config.yaml
num_hidden_layers: 16
intermediate_size: 640
vocab_size: 8192
norm_place: "pre"
norm_eps: 1e-05
rope_theta: 10000.0
rope_fraction: 1.0
tie_word_embeddings: true
init: "uniform"
init_std_qkv: 0.0361
optimizer: "muon_variant"
schedule: "cos"
train_tokens: 228700000
Each number is 128 + 24 x the weight over its row's rms, rounded and kept within 0 to 255. Layers, rows and columns count from 0. Numbers have three digits each. The size before them is the row's rms in percent of the matrix's.

# layer 13 attention value, 192x192, rms 0.0533, rows 151-191, columns 64-127
088:107119142109108101164146161109147098124131118139111088120178129137143115103166143123129122176147130168154130158146146112175124139091081140112157162093145133115162126105134133116185115151140110
086:122113121164093164153134100122083123164145100108104110095113131133158123087103125128159063117129115148134150152173133129161171150157128199084180125143115119183134162124157162152124131137080123
086:110104116100124141108090117126147128133190116135111071127125140101127155125117103135124108123141107124120110105126128146134153150115155138180114165145110099084165102145074095115140148144142117
099:127123109125122157135110140179163148106146104118118103155122138096133123118094130101126133092115095108125117144122116159121155126152128150131117108129171111178105105107094123125153130137132155
098:141128139156140111146145145111140109152124121145108140109089100094134120172133124168122134156097164137173106133142129132123075106132148104133102104124137080142144127127169104180151103146079162
093:152119122138114128087147103102145162108151128139124112164142119127139103148129091076136155129117097129117143179143115150138151113149134116080100135133093121058120127134166153177115153114131124
084:065107144165094109115119090125130089136163121137092142172145099135116142133090171086092123124104158172110121156138147126133166140101072102135161164124095142100139124090108079117093118129121151
090:061098141121086141139095137137137146143106158148146120103114150118152116164097058118122124117144113136125164137137162144162157073151122102155147113137160112143122145071104098119117096161093149
093:116117116149122168158130116101134128157134141148140169132087126077147148149086139120157110102119101146123128137134104136083137129148132151126094140163151102069121134134150149144092115101151131
102:089152104098149120086107123173144142132149124134129144106144161139105116139126132131119125112108108114081114103137143165113133140116073149152136095167107121139120180077128164110117148115129095
098:149122154118111107110131143120109134086082131159148114091148145150132111143169135111120153128075114115171158128151108129114109137126120139150157100119134183142132153143123114075148095135131157
104:093139130131101140146124157158116145078115167120111129120130132131119195125091121085121146153119144114120135127127141135107118108170086094102122145118154070155073133181114134123176109129132118
097:168111109128092133109117140130135088141107148113137134142121149155129116138094147100134122104095138090115122122129116104109119149133093133087135116125165122118110123131108108123126105094147101
101:128103173111101133111104140166155154128157091135087128157155129107128098089139145085149098136101126170186142153118122119151147121129164113111163120143108154149126138102126144137196122156075127
102:088116145132129110141157166112164132132121109102141093122099153118133098155159125137104084147095097156112092148125115118134135121097135136130146131156101110093081132137148154103111189125116114
103:132127144127110131162129089130131125156189164131126089104142141140107148139105082135137160111162146131183097177131180145181107157113149122111184111142115123164105103137125153116148157099132093
105:114097153111150174141126100130161162107144137136146121147133105148161153122079127129159075124089068098122123141153185130111142160105097133087151157089122130146135134114174133136115108081121130
096:116084113156125115113139127163146167075184145169105133121107165138134104104151141103101121080145137139166100149154130141153093080121068163112109125147147137159164089131119091111121145146147118
112:121099157118087159126159146141143154117118165124159142136121118138114108127133158162159166126168136117151086110121151103118160165119121127111148135129162127154183120154139134117127135124127121
101:137126141135148132118106083113127150093147155106105134107139167141143128128106074114133130117112161111091152143160110112138154135121148146133119097154084096120145099184101142120159094179151156
102:145168143142162121121130118084135075172093143134124118076121118142118160161115125092134099127099131131133126123103108151093100139134125177101132082137168135132103108139135103124122120141093135
100:138116123157158166129164170098165161136153140155125103116091159109103165128105124139147091104162111090110129145157121091114131131109158153129109111097149104130111089101121114161146089110117126
107:141132145095113113118117182140169137119142128133123099146125108076153132158109134122122132109121102128119130189174122134156122078088115126140100083139141106118176140177118123132146102145141150
109:138151137125125139096169115158123102120132114139125142174160171129144158134133161146109098115165131124119133129089125106139150180083129145120108096144140127141144129156074143139127072142128112
104:130144113118170119159136122121105141088112081121137123098129140116130108125129150115156113101101170125162141174108134103100179146087157118129147105128153171098144135096117176107129085113122086
102:167108131113082129173095138133118159109140107124159117158109127094121109132122152141147135113094128134153112112126122147150116178125129129143098112078148081134114097151122111121137105098100128
107:152134137134127169115112165095136103137105122119098160101100091142124122130106108163164138124150125123127109124136159135147120135126085152115144131145086140155118150114152129095106100131085073
104:150144129135133146131126116138149136151113135140143146157091131103214196143099168150143149126139133129113158176137106137121110096126128148114107108088113113102111150147125168148152147163129143
103:144172153117072137120098115116126169130163126108119143116123137103094157107144111097130146142157115096154085099149140133106122115159080100138079142149097109109154153128138120151124141127118135
102:128155089103102149140150121142147085092137108128171179128118124136101179135142157143194143182109170139121109110104130124112115154141127147094149138121144135086118098159093152153163101163097134
096:145146146130088127109129116112130158123149154095117148112120150155128122159114137132135127122116130120152145156124124066116118140142094072124103179126121143151151118146161105154130125118107153
100:138124110172143126128126141168125134134140111141145081166115076133134114162116178100131129092136143138137163145112179128109150136128128129108124092115143106107132119151134154110085146100089162
107:124107135143152159108123140136111076108122114131104093156144112140132070112107076162128133097117158105126110126099130115105101104150140131165110148136160110133098159115060070124124148204107132
097:148118116124134139125078133112102131158129127117154150098112123149139116116132137131113141128171119111134100158137113105103135121088143118141104124120129118134092117131176109144125107152129165
101:139118126093165105113121103095136180157102178098090150132135100132130167099082143099117186095098135112110145123155081100139106136132114143099122125142123143090093132108111149203105117112099151
109:128175131123141121161140131147111142130143123105124115135173117111150107071159129167155114149122120123111161177167142114174116100124140162145149134123153131174174136164169149157142145140149134
093:161103177148131132090099138128120141127150088101173107097143120182097111139108132102071146168102149138089128110181174122138112108119149153126154114137142150118125164170153109133139118178170138
103:106087126136129127110111131149160120104107152145102160101164145168099103117138096137141120167125126068083126106131077125129109156126150093148100158107137125170125136096141151070172133125127108
095:098140131162132143143085134149111153106135124099086160106136143089148193103154141106116139124177150118125157132144145140150108134117157119150160122136144180108139133108128132147135132153096102
097:107100132132125168100105113075106113132142139161145123138140158134167152105133108134152071101163112125099132130116133137142131137111115094116136105111158115087133127161168131089111150134151087
094:152151170150127110124087129149143149124082068123133126161117162122141094122140136142158122103149153139093093104125100135129129100105124103079135121104127091142179104125133138113146113099113147